config = dict(
    hidden_size=192,
    num_attention_heads=12,
    head_dim=32,
    hidden_act='squared_relu',
    positions='rope',
    bias='qkv',
    init='uniform',
    init_std_up=0.0275,
    init_std_down=0.00308,
    beta1=0.9,
    decay_shape='sqrt',
    batch_tokens=16384,
    train_tokens=118600000,
)
Each number is 500 + 40 x the weight over its row's rms, rounded and kept within 0 to 999. Layers, rows and columns count from 0. Numbers have three digits each. The size before them is the row's rms in percent of the matrix's.

# layer 5 MLP down, 192x768, rms 0.1, rows 0-191, columns 96-127
096:500557505494500426522481512500436518553470484516508560518511519522514503513498583412496500506472
104:503567461495516568480523508519505520512522534536498531495513592495502528457462585549530506520510
102:504465524487484402511523500499545476468515492420487455499509445606502509486470581505520498476529
102:504516457493516467469410496384429501487512506503501440509498472510482459555514528440455495481498
097:495497495491483461501459492515536477502474499446474510517512448476511448581461457589471549487563
096:493558499496501480504546495527522545501490480553483448490527552546483551523568601504507475491534
095:486510563497503508488456497468476510534512483513513502506512443479483430587515544489510487508516
104:498504484507492451494573497510497554473521510503491443484508486557481435539430557457450598484564
102:495625509495502546468468497536569525510492497503483485482503431513511492490472447486545558507428
101:491464463502474611488528503514439491553482518441507462507507521493504544397606496477504496509510
097:502567557498498572503574503503457476487515504479506491509465468566544484427516537446495502497487
099:496498458486473545484530498451548475537503500549518549482479484494471474492506524507430444495479
096:501514484511515513493521502526429485460498494554517440516496465524477478513493525501525524513580
099:509521547525487437489516502490459502523511486458512495498498532382495515408525444384536421496424
103:497498507492467472472457500492570499441496478607519533487517458474497421534403523512504480508487
098:510438506487496435497494497505524544526506505456505559528507471503476494490484521499514543481503
102:514488489510504490477553503469501548549532525449503534496525517490497484481476465537585463495457
100:497475485502505498525496502472507525484472515408481525495519446632536520467472442459504469510528
099:485599485511497479490527508463477478506484520505487544519484537422464584531458443467519424501494
110:504414545490492504488381505385450450420488517454494462503488514413513525567546575488442604520413
106:487510589507477511499509504486452396482489511463493497505513562471491498489483464514519495476505
096:507583506503485491481527513507537558497527499493511449507518479547521489508500548515573537501470
100:509516484527510495518457505556548489547532502509544542477470491446501510463423511525464510515435
094:494558494491529526506527504528489504493502472524482508482474501486519449525488573523555490517525
093:500426572507516472519483501533489492545541504493549562541515492479495527517452531525506503497488
102:499465496497471501515500496494520544528503496505517494494502571553521550494495575523517529483462
097:508549488492482569500619500545486483549530546510478550504486528538521495508468473518494522499494
112:499506532488511549501486500530503476506502499514491466491498514417492449540497499483563407499464
102:492556525510478494506482495505468436507497494500492481506490517524511497506511433535453559487487
098:512533470518500503490465505590500540541475487501509467526476509433490462508372411568524566500472
100:487482495498502524518494501452426548520487508580487496482499472490524575478530474502526468487491
104:485603489497493501494493504478530477455524525468487502497519517602525564484521452500550474536450
097:499481412494522530508555492539499541461508527438476476485509523489480529508500485545474505501566
101:515473456491462554479435503526542551489547494471479510494505506438476432510495551492500475514430
100:498524497500479564504525503617490527542510495486471422498509496649498428538565491336536491478474
098:495451432502529571483448503554589533512478493593510397504532521441490489416463482593533531500553
099:507450472508481536494494507485456541517477519594513485495504485600504543560509504505439482500528
104:502506507520505531510501499494508461547483508533489531485499596574518512569483637493473419470480
096:483439475509507600514552497468440543498487522502515551514500472504495490478564499494536480499498
102:496526463503483496499528498498494460513484508442517512493490511607511517556457508530576446476542
095:499533518507493442491586496523502542432512511551523456508532500468523470456543419479394546492510
103:501488486504499566488444496538481492542490486499530500528491537435476598499431521594607497506510
099:505466540503498540513512492506438463454473474572510462507499483493500424407470520501540507487463
098:502492528499504522500471499452529434525491519482505504480473546520515511552504531586466479503476
101:512476532506508507520479508582423520470512510469453474531500499359513497468444539436510537487519
102:499496461500485442506489509418569550568500508534454547504495547510495564533463520550455491506466
099:488504477499505482484506500558478440449501498523497511519472449506472563552501422461445492523474
094:508446506495490527480498492459434481484475491542504432500497414519465456479504516460401520486495
100:490495470511483462518460493555485548513499512552499399480491454557510542501479551429496497483499
097:500491491503514481520469489425457541437480484551467501520497503495507471525508487564523475494529
104:495558473495515466497450502500455498557469492530517495515475626496495398492586491491479383500491
099:496507511500526494505534500559511496486468521535514419477484419561503490474551475519462481497507
102:494544461504507457474509500527468466582503499469504503502485461514499457503467455463506512504466
094:502523528508481461498569504527527507544514496504515473505520486515508493523584510458517550497516
098:509528522504501400537522486498457477470493515491474416500515499430497511389475611533520510484547
100:490456575508498537523442490523443453469515497557477470536494477502482465507559482483486519498472
098:512536458491507518487498507429516489584550508518483547516513510514489428473523418439509484493410
096:483535461490501506488470496464472454548493523478477484500515568480464450576446504511530498483498
102:506575526499485591506590502553533480481526495423501483498491525422496504431417507529556418486505
102:487546544500509604502416503464473498498504499526503455529480524479521470558512505485481566505492
101:502499538503515506503528503519510503529519486556495579494514502496482502581477474455513487493469
101:502452494507492423449453506562475510460526512524500495516496474501509476482529488541462586509486
097:514500467498508477512520500486518481518499500506503488490505511502508491448485531510437520486472
091:500486525506460357523438497433520485355494498455507460499493478502494571453396524457439600477479
100:494419492503496422504405500509564512544497524445491437495508467450512481530397559497519511471552
099:512494488507496556499603497396463479529539518466531558485498494487490480455538561484492533484488
096:521483505503522481484418492462532475496457481472497497523503491436529500519499558470547469510435
103:490578450503490479510508506552463405512501485464471507499534477479543465615507466540449511499500
097:505618501497501561500518500491470428454508496459492523481486478460499563505449526546502489490426
101:512550524489510481506466503457450539411535503488502464497515428419505505424562538559485478505492
096:491484503505464471510509492464604506525525520522525495496510486470497480453498541418503543511536
099:504567559487501469495570511513567513543505523538513556511509433393505522543481502531511520543445
097:510526499492506536517405503492522513401522498552496451516492465512507476467462447487540431483543
101:500539437501527522508555505434571511438485515474481509524490482484502514473460558513423628496413
102:499525553512490592512573501439476504494513504486475481502485492442500535530538401458507479490507
096:491543532516497521516507490535425494483471498549479500505491540515489506436532442422480452467476
101:499543548502462528516424495462487563528500505503480432503512518518529434545424491433492474486523
095:503470471488479516489447499583555499533519507482508548494529504557490455507503530505521556489478
094:504557498484490485453483498546528553450515511409509492486509507497515515484440480507563532480504
101:491453491506490481498471505463497584509504511449490474516510542512524532471452474455415517505483
099:492528436496501416528475501477550422547515489588524481505500453545536486524538514491474484523470
099:491501459498481569484556506488427519557522516450489504496498512600470474464570478588510513488520
096:505500561504505514515488496492450540478511498459490491505493408514506502585575593543515468470497
105:510515496495497631513622499525530480496498506476549485496500481480521540460456483511476518525536
100:516410526485491541518603505556540533563513522464513478507522574612477450522534454557480518515486
101:509519453494491509476558499501507530530491497479510517508509507558500492505471482491453470507601
098:499545500493501473493519503446528525456533486446513526475483464498505441535545451507437493490509
095:507455475500510527509513508543584479522524513492548454513495535520506545429475468495486496488531
096:487546418500511479496542492479537488445502483426495491509476573487482544499571490490416518513489
104:496472497516504519501465499536532489563515510488522485529512574432488505532447514485553470508543
105:501511452507499529483523513393462537476502506465489446504500481492513430536451562554514499505507
098:505532496497508559497502507434510517468502492456524492513477478514524528488521492533556536513582
096:508517516496485573490508509483445498522502515476499540512496513507492527423603429504471471494559
098:503535398496526464524428502525563521502502494462517506500487470477484529515561487503480519490455
094:504513417502516484513555504497535438474510516523488599502496521468501452491462483554504490495445
100:493499522502501520508480505508520460474517514471513458508484473474505489455513505509491549507552
101:503569493506494484509436507484544489463496530524512566493494461427504484502383605531475532514561
096:491466488503496487496538493476547487462499485474485463497480481489480500379515477504535482509539
101:506469456507499432491491508472497516454513503496483540486482492473522438464424560385541507514564
099:503585512494524441481479511465450490542490532527485454485517440460499527468501497480501474492519
096:497517546513488539496541509572479423463499499484546534472499518612513438473480543518531503534525
103:527492423501512459529481495450543493502529519490494471503491474468472523529527491507578436510508
098:493508485495497591475511504518408521445501522526529462524488483477513512524549455445463489494518
098:501521538492477505477480515544480555438543508485515504507477458540513443515578526448510539513544
098:498518547490504461489532493482485516517477503472537488491512461522467531418532518506436566502433
097:490473496487497467498555520495498513497517506414490494499492505534517521534494522482515503508524
096:495480435511500551500515507561440550489491494527500435503477555547523471416478497501516495477590
105:503452467492495453493474510467563535478498496467503488505505557578501515503604538610552445510511
097:509495537480503568476506504441459494464499489490488563470483502465506456526498514605520493507469
101:502602482503522502499512500517518476489498492502522471503529440407512537446480458511438395493473
097:493438490500488450516537501477523512493521483561467454516484411412474513514483499499465547504525
091:503526556506498488526468505479445505394482514505518541493486483426483586575542585521446465492470
098:496566494512508440485444504477521534534521486438566510497498542516490504590452524537522561487487
101:509447544501521494484480502442454510404499478544514510506465556453469612421502465514433496491510
107:505482561508522470522515505436570502459482511468492488502481443526516460457573540459521493506447
098:498474544501490424502517504455489441533501480488488564535510502441509495533519495459487575487531
096:498426561506507539517499509497414424439497501482538531502505411469536493520492544529530494496469
097:504535469509490548486511502515503459583504517525528542499478477479485508499534464518469496524544
098:514538450495520591473454500426447514505505514446520550504516497469525551575532626409497413520441
099:509554517513506494465547484470399552494529488507502509507492500513477513529507512507547541495509
105:490480532502500510511539495457482475481517501492498567499503539436517446512570516512415398485524
102:515431457503526522496485502450416571594518486484476467484491577475523457449507500477513438495553
101:507457495496505472510470496490501476581483527505497548500524476480489530522525523476568556489503
100:496601507505494507477507498497391416457526507499486496508491468502484573498553491546439559507440
100:495497434500500510501566502532485551446492517429550489492533506500501448507495541528474478502553
101:504449425508508505490465501447453431490499516495499514492516512459533542442508504579465472481518
100:491481485494493419507518506467392502493501501443478502491494409539510547519513497527536503511505
098:503489482500480464504392499506450483542520507620517495510498527472515562509358499433551545488439
096:491466494500525500530520493526521435535479484494516464515504528532495584535404562540471509494424
102:511519484498463468515488491521551487518496522381475470478471496446530531471434501497482462480500
100:497498430510500571496518497456517495499482490491537521510504526483489530514505547464515491488476
100:510493562496491426500481504566569492441457522466525518509487423509485502480450600540541555495542
099:499490509503473563493482495531438451413505504533453413506505499547483484459524492457385512497541
108:496544515485507447502549497529517519460516514536515502490505421484483541503487498479522451490537
101:501494440490514463499490505532439524599500514461521511501522483633495485522440534542457487497525
092:493552505490475546498551503513474531553530504492528485502495550469485506522573567515554583513553
102:495502484487519470476543499574469530512474495526479518502474509511466507479460590455510508491530
100:485453469496505517474525500483497456479492496490540486523510483547471498512507509481524564505562
102:499457554502480434522508505519499497509491483518507515486492478509499541457438466494530526498463
101:482549455509510480496430513503548537573509483518498519475475524430523464561492447531545406502585
093:500493483489496455501475495437469485498513496523504440503505465538478530443429470516397492489523
101:507557418497489488453552504550603502453496475494508420496480463482510589501501474459587566484460
102:510524414512514477503489486450506419557532505527508537498515469517493498529498449512459575508488
097:494494455498497533537539492421544484533477483580477504504532511484484479536455530482494513492463
109:501583505495484458485545500502452491447492496468491479529489525502479480513566490511447527514479
096:490507530510502568475517503495499537563521489394521524483457551511508486541526442566523496517451
095:497442572508498391504507486446496488439495493508523527503480564536496504492492418478528470492426
098:504524515492494459501496498554544482497502508488518484528520477567511509448542573490573546504482
097:487481406508515476524485498467533529447494471509477523473508500560518548463483536489492487496546
097:500452498522515603490503507520454497475512516454504615502516516518500479539475477531469464533451
096:502552560484489480519499495531560523625479508502494449503518467477480448466505537492541509495510
104:521529507497501461500436495583551453473497518524515494492493499547480464472467529537529526481465
187:497498474501514531502497498469551550565502504666496481493497572525483553527468454534503517497510
095:502547548524498482539468497459528531496523508627521430494465538454489520514461501462442482494494
100:512596449507483449488521500571500534561492517565507528506525492499509545511543496533580504492499
102:520467488481523509492515504467424505502517501508501506522508437293463545431431508493501508499502
093:491618495485493482507554497482556515486473513414468441493478434460491485471388394441481518464476
098:505458385496514504480480496397575494521510533493535496488528458575496507517512466529515431491516
101:487464578508506502530514506500533523526471507472507463506467577483516527496647525530470476489433
098:481495570498460509467501501519540496541489483465491475507490536431474465482465484480441470479511
097:510460503499505536521495498527515544423505504488517503515500481489513449486420427543513501472596
094:502532505530474520476518506453512514519476518535482466483518562551512549496584533562547483489430
099:504455497503486530511529500582495528503501487504494504511493468404506481509393557496407455519496
101:495523459499462603540432507439631474474512501466478417512481495482522503496531519472565474491479
099:494523477495498465504509495503437562546497502454500513503494504508490481395358402454587490491467
097:504496470495491509508458500516508491512509485523487521494471488546518510492545466551462404495523
100:493492511502481430478555505438483471494504499382490506458526488511493476468494521513511567501450
100:494477528511491538509409507493615487516505485497532488514497500508478551481492494574520475513500
105:491489521505487540497460506424502488441509479515492496486504492470497480498512530443537436525491
098:505487507507495438515533503435443468425509502544495429485495475533501489515434496532507577513543
100:507446498494518491477553496483449616529526491489510494493502524601517518524502483473461455498522
098:517558457511498420496454499472409530431494515515475492494500490501499456507512484469560420500545
098:513424479485501525488545511445472513451483499480502495478500499395449523543434512554452440508506
102:501469501502502493500531488462540523476496478558502495505536405534518480494476515589494428466423
099:515513515492496520531460505508497553520517471470497502509498580471500509533468546487526511520494
106:521548513498508453494602503535486469498484501507508507520514365481512557446444462589482426476499
106:515441524510509460481486510541447529520476505495507499504513498459496499572479578507550481516526
101:497542550516511522525504505538590575465509487537466494483478532562489452450566465454481498500488
100:494526543496510527493505504557435498517508501493478506488495514505487453458408513450532519506531
089:497536499517495487501462502495552532537545499494476533478546499497533468492516467521483478507578
101:512554506495516441479416501470405476518492512596477439488501558448509505475599366423500462522498
094:499507472512477474475572487525505537481471491505540507492523431468545538410477538518569482477580
097:513525460512522519514427509500482458520510510503491482496480474599509531544526542473590559501516
099:509519570490502460501426501487527511446535519531495505525512499498493480458435589566456505505513
101:505538549497497532500486499455463479480484510526509538485513496385478462529495529518512514481481
094:490496492504509477469487498505520524494500469501524447497515462597509526505456515503499513506452
096:499495492515507524518513497478559471492505515554489515506497487496498450537469472538483437491589
103:516563502510472486505393508474528493525503511568510534513486478528492489417527527516536514494598
102:508480489505490415506498494504518489503486499463501506509523433578504448553583410432531517519440
105:501511476513513476504503498570446473518552499553523538505471466385467521539433364586521514519579
097:489519509510512482511506504582524459542496494589509579490489540488515464430492418504487361501454
103:499505482517513488522517506598550444466477516597490493474479480536497456495483469510427555512545